{"n_layer": 10, "d_model": 256, "n_head": 2, "n_kv_head": 2, "head_dim": 128, "d_mlp": 704, "vocab_size": 1024, "activation": "swiglu", "norm": "rmsnorm", "norm_place": "out", "norm_eps": 1e-05, "positions": "rope", "rope_base": 2180.0, "rope_fraction": 1.0, "qk_norm": true, "attn_scale": 0.0884, "bias": "none", "tie_embeddings": true, "parallel_block": false, "init": "normal", "init_std_qkv": 0.0312, "init_std_o": 0.007, "init_std_up": 0.0312, "init_std_down": 0.007, "optimizer": "adamw", "lr": 0.00175, "lr_mult_up": 1.43, "beta1": 0.9, "beta2": 0.99, "lr_head": 0.00618, "warmup_steps": 278, "schedule": "cos", "final_lr_fraction": 0.0, "batch_tokens": 32768, "seq_len": 512, "doc_mask": true, "z_loss": 1e-05, "train_tokens": 159700000, "steps": 4874, "dataset": "wikipedia_en"}
Each number is 128 + 32 x the weight over its row's rms, rounded and kept within 0 to 255. Layers, rows and columns count from 0. The size above them is the row's rms in percent of the matrix's.

# layer 2 MLP gate, 704x256, rms 0.0853, rows 302-318, columns 64-127
size [100 102  89 103  89 101  99  92 101 112 100 106  94  95 112  90 108]
[[140 133 163  56 160  84 151 165 103 132 154 111  98 120 182 136 106 115 107 154 121 136  81 111 121 134 145 145 128 113 103 155 138 109 167  73 145 143 141 137 147 128 107  77 125 174 120 166 150  89  98  73 158  99 122 149  95 175 150 135 134  96 201 140]
 [ 67 121 150  97 159  70 126 112 105  70 144 140 153 115  70 128 107 126 180  98 147 103  87 152 141 128 103 143 133  66  57  98 125 143 140 183  98 115 153  83 142  97 120  96 115 153  83 132 142 112 137 110 100 155 138  44 196 120  89  95 130 179 173 146]
 [123 107 116 158 147 199 137 160  68 112 146  98 134 143 110  76 141 114 173  77 187 141 135 106 164 114 126  81 121 107  52  89  90 125 166 139 112 115 130 144 124 159 157 125  75 107 100 119 103 216 201 181 114 162  90 111 118 183  64  83  79 115 120 106]
 [100 106  98 140  75 169 133 114  47 100 161  68  96 113 144 134 117 106 144 153 162 150 157 140 121 120 139 187 179 153 112  84 129 142 146 105  77 180 142 106 143 158 117  57 113 162 150 166 103 177 157 128 109 120 179 122  77 144  70 132 110 162 178 142]
 [ 90 113 152 140 120 161 155  92 101 114 104 122 129 114  71 123 125  86 120  93 165  71 160 107 126 102  69 110  72  96 128  85 133 129 166 136  82 144 137 176 106 209 155 132  82 196  52 151 109 179 156 106 170 126  80 128  65 156 134 103 138 119 156 128]
 [112  89 206  60 123 123 137 173 109 120 125 125 140 149 129 104 133 146 120 134 183 181 129 157  82 117 121  60 129 146 117  72 123  89 119 108 131 160 129  66  87 139 151  65 111  98 127 132 142 101 139  97 122 180 108 129 110 178 136 136  92 118 183 118]
 [127 134 148 167 119 152 122 132 122 156 209 213 174 146 130  79 142 152 132 141 186 166 129  99  90 131  97 142 120 107 108 105  61 142 139 115 168 187 117 144 104 139 116 127 149 106 135  76  99 134 148 135  90 148 189 120 153 202 119 114 180 148  98 135]
 [120  96 142 166  62 147 174 156  58 109  90 186 137  93 121 108  78 115  87 128 179  83 171  69 148 151 135 144 135 122  96  85 139 133 120 109 131  73 149 117  95 119 141  79 167 144  99 150 108 159 138 147 121 130 110 144  59 165 139 205 167 129 149 194]
 [ 91 191 179 127 163 154 112  77 120 141 182  87  92 154 151 132 102 123  97 167 135  89 192 137 173 189 165 136 157 154 150 114  86 138 151 130 111 145 119 150 212 181 128 132 131 146 174  71 145 118 172 137  68 128 173  88 132 175 116 106 143 117  75 143]
 [ 22 122 203  87 103  89 126 107 114  70 102 107 101  92  46 124 138 208 122 124 163 121 133 134 122 128 128  65  87  92 125 134 177 143 156 172 121 138 175  75 107 138 127 136  83 149 100 106 109 167 124 149 164 190 133 118 149 165 121 141 183 109  67 108]
 [ 92 131 193  39 127 161 107 136 113 128 180  76 112 129 142  97  98 166 105 103 189 129 176 120 132 119 101  59 118  81 105 104 117 113 167  80 140 176 136 174 135 127 148 135 152 177 100 110 103 125 151  90 114 132 159 147 128 143  93 121 102 156 157 120]
 [ 70 162 205  83 113 133 116 137 116 106 103 116 182  70 122  93 113 133 141  86 138  77 191 134 146 156 129  97 107  98  69  92 180 140 166 150 119 173 102  56 143 129 126 103 107  86  81 133 121 164 183  85  75 134  96  87 157 107 156 116 133 132 112 141]
 [ 73 122 149 116 135 125 189  94 123 119 112  73 122  88  57 151 165 193  85 183  93 105 139 118  96 120 101  91 107 153 122 113 158 155 116 149  66 108 105 111 156 123 132 109  97 146 144 203  42 173 153 124 102 150 158 123 161 187  85 123 108 138 106 118]
 [119 116 119 128 163 130 146 112  77 106 143 142 100 149 124 135 135 144  97 143  92  77 117 126 169  88 118 176  86 136 144 180 178 198 120 188  73 146  69 172 152 155 156 130 130 125 110 126  44 174 187 139 129 158 185 159 121 132 108 132 129 174 115  82]
 [ 76 139 102 109 154 164 138 172 109  97 163 129 111 121  95 116 122 100 147 143 141  59 163 134 139  67  16 110  75 104 125  63 107 135 150 149 111 173 106 124 175 178 120 180  98 119 150 150 147 111 156 153  66 130 131  94 118 168 130 132 111 114  94 150]
 [106 136  97 127 109 150 170 147 118 117 155 149 103  78 153 101 148 119 129 166 156 181 107 105 119 126 142 127 146 187  88 114 128 180 171 136 164  81 147  89 183 122 109 104 148 135 221 145  76 122 150 109 111  63 102 141  52 143 184 126 134 159 160 121]
 [130  97 166 112 157 109 139  95 133  84 102 126 120 126 107 135 101 109 110 111 115 119 131 182 136  88 107 137  49 162  44 156 158 195 132 144 164 145  87 148  95 162 155  78 150 158  61 187  99 157 146 139 143 154  96 119 155 101 119 132 146 168  76 104]]
# layer 2 MLP up, 704x256, rms 0.0811, rows 302-317, columns 64-127
size [ 99 108  88  99  80  95 108  88  97 117 101 102  86  95 109  91]
[[151  74 162 103 184 138  91 140 195 142 138  88 125 139 153  78 123 124 101 145 161  70 124 134  93  81 110 138 126 160 106 148 146 113 160 140 131 104 156 139 124 109  90 138 132 103 195 149 160 106 187 132 179 139 140 107 208 158 128 122  43 148 127 124]
 [145 118 104  98 172 147 174 169  89 113 105 157 141 154 107 153 121 110 138  97 172  73 128  93 180  81  69 193 112  98 117 113 106  99  97 126 112 149 184 179 216 131 104  93 109 202 149 214 135  73 148 169 136 111 123 110 107 169 102 160 100 158 133 183]
 [114 144 137 105 146 104 137 135 112 162 122 154 185 170 137 143 161  87 114 121 159  96 147 106 143 131 112 102 142 124 150 215 177 144 112 135  61 163 131 116 148  89  69 101 114 152 116 118 134 105 150 101 111  89 117  91 136 130  82 146 141 140 129 142]
 [153 196 134  88  89  81 126 113 197 132 131 152 154  58  82 132 146 151  68  85 127 126 158 115  76 136 125  92 140 152  97 151 106 120 134 154  87 114 185 118  89 117 153  95  95  78  84 145 133 123 124  95 166 109 139 139 184  80 218  66 157  83  65 108]
 [151  61 152 127 169 113  93 129  71 178 127 109 130 111 171 154 137 135 108  96 110  91 170  78 151  91  99 161 121  98 156  86 131  99 110 136  89 103 123 167  93 153 117 129 129 164 161  43 105 138 114 141 138 109  94 105  99 127 155 124 180  94 130 167]
 [119 168  93 117 105 195 110 132  69 144 106  68 188 177 116 140 126 116 117 103 137 163 136 170 107 133 103 112 116 100 121 170 198 112 130 103 108 118  72 187 118 116 118  89  79 143  97  82 108 127 189 140 129 117 159 138 105 159 125  83  92 122 165 150]
 [136 116  94 173 176 162 111 139 179 181 159 187 172 133 139 124 162 141 152 168 134 139 127  76  78 130 138 135 107 126 104 173  63  74 114 100 133 140 133 183 140 113 111 129 168  82 136 104 161 106 146 102 105  99 193 128 165 153 199  89 156 162 127 168]
 [106  73 127 117 122 116 149 161 140 118 129 127  59 136 130 159 139 155 207  71 119 102 141  99  93 200 136  56 163 144  78 135 102  47 112 130 138  97 170 106 149  82 135 136 101 113 151 101 146 166 140  64 120 104  90 157 141 163 116 132  90 205 150 112]
 [127 161 152 104 133 107 112 161 103 134 126  81 132 129 135  74 137 120 158 121 157  77 114 110 186 158 144 113 118 121 162 122  74 146 132 129 132 169  61 104 136 119 116  86 176 169  45 132 107  99 130  25  79 119  29 133 129  84 120  88 120 136 130 101]
 [106 124 165 127 206 110 122 105 129 120 106 139 119 116 106 135 140 174 190 135 111 134 114 144 144 121  56 148 171 143 118  93 108 159 120 133 122 136 132 141 138 110 158  96 140 107 117 122 163 144 109 152 155 103 157  76 156 119 133 130 176 165 129 124]
 [ 99 112 140 124 146 132 152 155  53 124 125  98 140 108 153 112 117 149 132 159 100 111 117  79 158 171 101  95 198  74 138 180 121  44 140  50  89  75 168 177 107 106 152 100 145 147 103  68 153 117 134 118 115 124 128 137 114 150 176  88  88 149 220 190]
 [138  96 131 110 197 103 136 127 155 115  94 139 192  86 101 144  54  76 169 155 125 130 155 126 158 111  76 150 119 102 125 142 170 135  40 155 137 164 168 151  97 132 171 132  60 146 103 126 173 100  97 159 144  96 110  81 156  64  99 183 154 144 151 101]
 [106  78 142 145 159 131  84  96 134 160 138  96 132 119  92 122 160 153  60  97 132 148  95 139 124  85 150 105 147 132 153 172 198 171  56  94  84 107  81  98 194 131 162 105 108  91  90  99  75 117 108  98 109 150 168 173 234 128 167 156 165 103 121  99]
 [148  81 145 153 162 166 116 109  83 143 125 104  81 154 138 172 175 160 143 134 129 117 120 162  97  98 159 146 149 117 105 113 100 175 127 111  91 106  89 113 166 114  57 179 167 108 139 101  88 143 167  78 113 123 206 113 148 165  97  96 108 117  80  82]
 [149  99 128 139 133 154  93 112 151 178 123 119 144  95 131  62 108 116 111 159 104 169 124 115 144  78 171 172 182 166 152 179 136 190 115 144 124  75 139 120 135 131 143  74 179 121 158 108  79 151  89 168  94 152 115 134 112  68  79 153 184 125  55 140]
 [122 105 138  94 141 166 150 142  62 179 108  82 124 161 120 183 145 184  95 106 144 173 100 140 167 174 159 129 176 101 105 103 105 104 117 122 165 140 131 158  95 130  79 174 104 143 124  85 156 163 190 172 147 124 179  81  83 171 134 100 122 123 124 199]]
# layer 2 MLP down (transposed), 704x256, rms 0.0517, rows 302-317, columns 64-127
size [ 98 110  88  99  88  98 107  89  95 112 107 104  94  91 108  90]
[[127 101  90  86 114 123  97 110 100 117 162  84 124 139  99 114 145 124 130 134 175 105 177 107 184 120  85 101 141 111 103 154 101 136 154 128 158 207 118 139 109 134 142 172 133 110 181 159 146 133 130 161 119  85  79 153 128 121  99 106 100 122 149  92]
 [123  82 100 110 133 144 110 162 119 111 149 150 146  94 143 107 100 139 172 133  87 108  84  70  84 137 113 180 165 132 106 110  77  71 128 103 104 100 206 109 163 124 121 110 123 109 117 156  93 176 131  95 173  46 179  96 119 123  97 153  81 149 131 146]
 [121 171  85  95  86 138  71 139 120 167  99 145 176 137 115 163 173 133 121 121 147 103 150 133 152 113 104 128 137  92  76 129 116 178 116 133 180 104 169  99 132 119  53 155 122 160 135 137 135 101 111  59 200 103 122 132 124  95 176  96 122 204 132 131]
 [167 132 118 104 161 178 120 141 101  98 143 118 167  83 181 115 132  87 114 108 137 132 145 126  44 159 124 158 146  96 177 174 154  81 148 142 138 162 137 134 150 153  92 101 188 101 137 116 141 118 158 140 132 122 118  83 165 124  81 141 134 145 110 135]
 [ 83 124 102 113 134 135  77 121 127 162 163 139 152 113 175 166 100 152 113 117  77 119 106 109 146 125  58 131 121  53 179 107 115 101 128 134 115  84 126 179 151  93 144 126  91  83 145 139 121 127 104 177  97  27 150 108 173 140 201  86 112 143 166  88]
 [128 175 125  95 148 147 127 181 128 123 155 102 106 141 111 150 101 116 164 103 147  98 115 119 106 131  87  81 156  77 144 112 151 146  81 145  97 181  73 147 113 155 129 125 140 140 153 187 160 106  60 113 130 132 157 135 103 151 129 132 104 148  58 118]
 [150  66  69 164 153 145 115 145 149 174 128 138 147  87 137  76 108 105 117 192 158 136 124 111  77 116 141 108 150 114  98 194 101  89 120 150 126 122 145 161 137 126 155 122 151 129 103 143 139 134 104 101  99 103 149 156 146 156 117 132  70 152 130 166]
 [ 98 120 135 101  79 102 157  93  98 151 144 114 104 130 143 126 129  95 174 107 162  86 110 170  98 149 111 145 122  75  92 131  92 161 111 144  82 156  55 121 132 139 125 115 122  57 107 123  94 124 132 155  74 132 161 161 192 127 159 139 100 117  79  68]
 [149 124  76 184 128 133  97 133 189 106 113 108  98 129 131 154 116 146 120 162 107 139 162 166 148  78 117 129 121 144 135 175  81 132  91 151 115 158 121 168 154 136  58 177 147 108 108 161 101 208  92 119 104  83  81 157 179 121 125  64 128 159 161  73]
 [150  81 100 121 130 149 165 150 142 121 153 137 152 142 107 108 112  70  85 144 107  73 133 178 114 128  57 114  98 165 131 116 138 129 126 128 115 186 104 167 150  88 157 118 140 136 115 148 164 149 129 160 117  98 129 105 182 104 113  83 163 149 108 106]
 [128 113 143 129 125 147 116 119 100 164 144 125  74 105 156 140 123 129 156 172  77  88 115 128 145 102 128 138 142  67 156 121  92 119  92  38  92 123 167 148 168  58 139 113 105 165 104  84 147 135  79 152 130 115 206  80 197 126 168 167 127 155 142 157]
 [120 174 121 122 111 125 101 155 137 180 131 179 133  98 115 165  71 130 136 146  82 183 182 130 174 149 145 149 153  90 116 127 114 147 127 107 159 118 169 119 112  94 104 169 123 130 155 132 178 125 115  99 145  91 117 136 145 141 106  91 151 113 117 157]
 [145 126 145 111 119 190  92 153 100 152  74 126 172 123 176 137  87 115 125 151 126 129  77 114 102 125 109  99 126 151 111 137 112  80  32 150  94 127  67 101 227 156 178 136 128 108 107 137 160 176 113 109 114 113 107 144 105 103  69 139 163 147 104  92]
 [ 76  81 102  76  94 169 100 136 165 113 141  69  62 170 154 110  98 111  71  75 141  67 186  99  75  72 107 137 189 109 134 126 104  91 113 114 139 147  88 147 126 106 145 116 153 152 183 171 154 150 115 111 139 110 134  84 143 133  98  73 122 132 144 171]
 [120 136 126 113 132 147 184 106 164 150 157  81  53 142  79 136 136 179  91  97 127 116 133 108  83 135 174  88 105 119 136 108 126 157 172  80 142 148 158  91 123 160 130 129 133 118 164 117 122 119 123 145 139 137 154 160 130 156  52 130 115  87  33 120]
 [126 124 129  72 131 126 106  66 115 127 134 164 127 130 103 166 119 144 144 154 158 123  74 118  34 131 151 145 166 162 109 167 182 158 169 112 136 202 141 116 104 120 137  94 107 107  96  87  89 122  95  96 101 141  93 107 119 113  69 122 128  95 174 186]]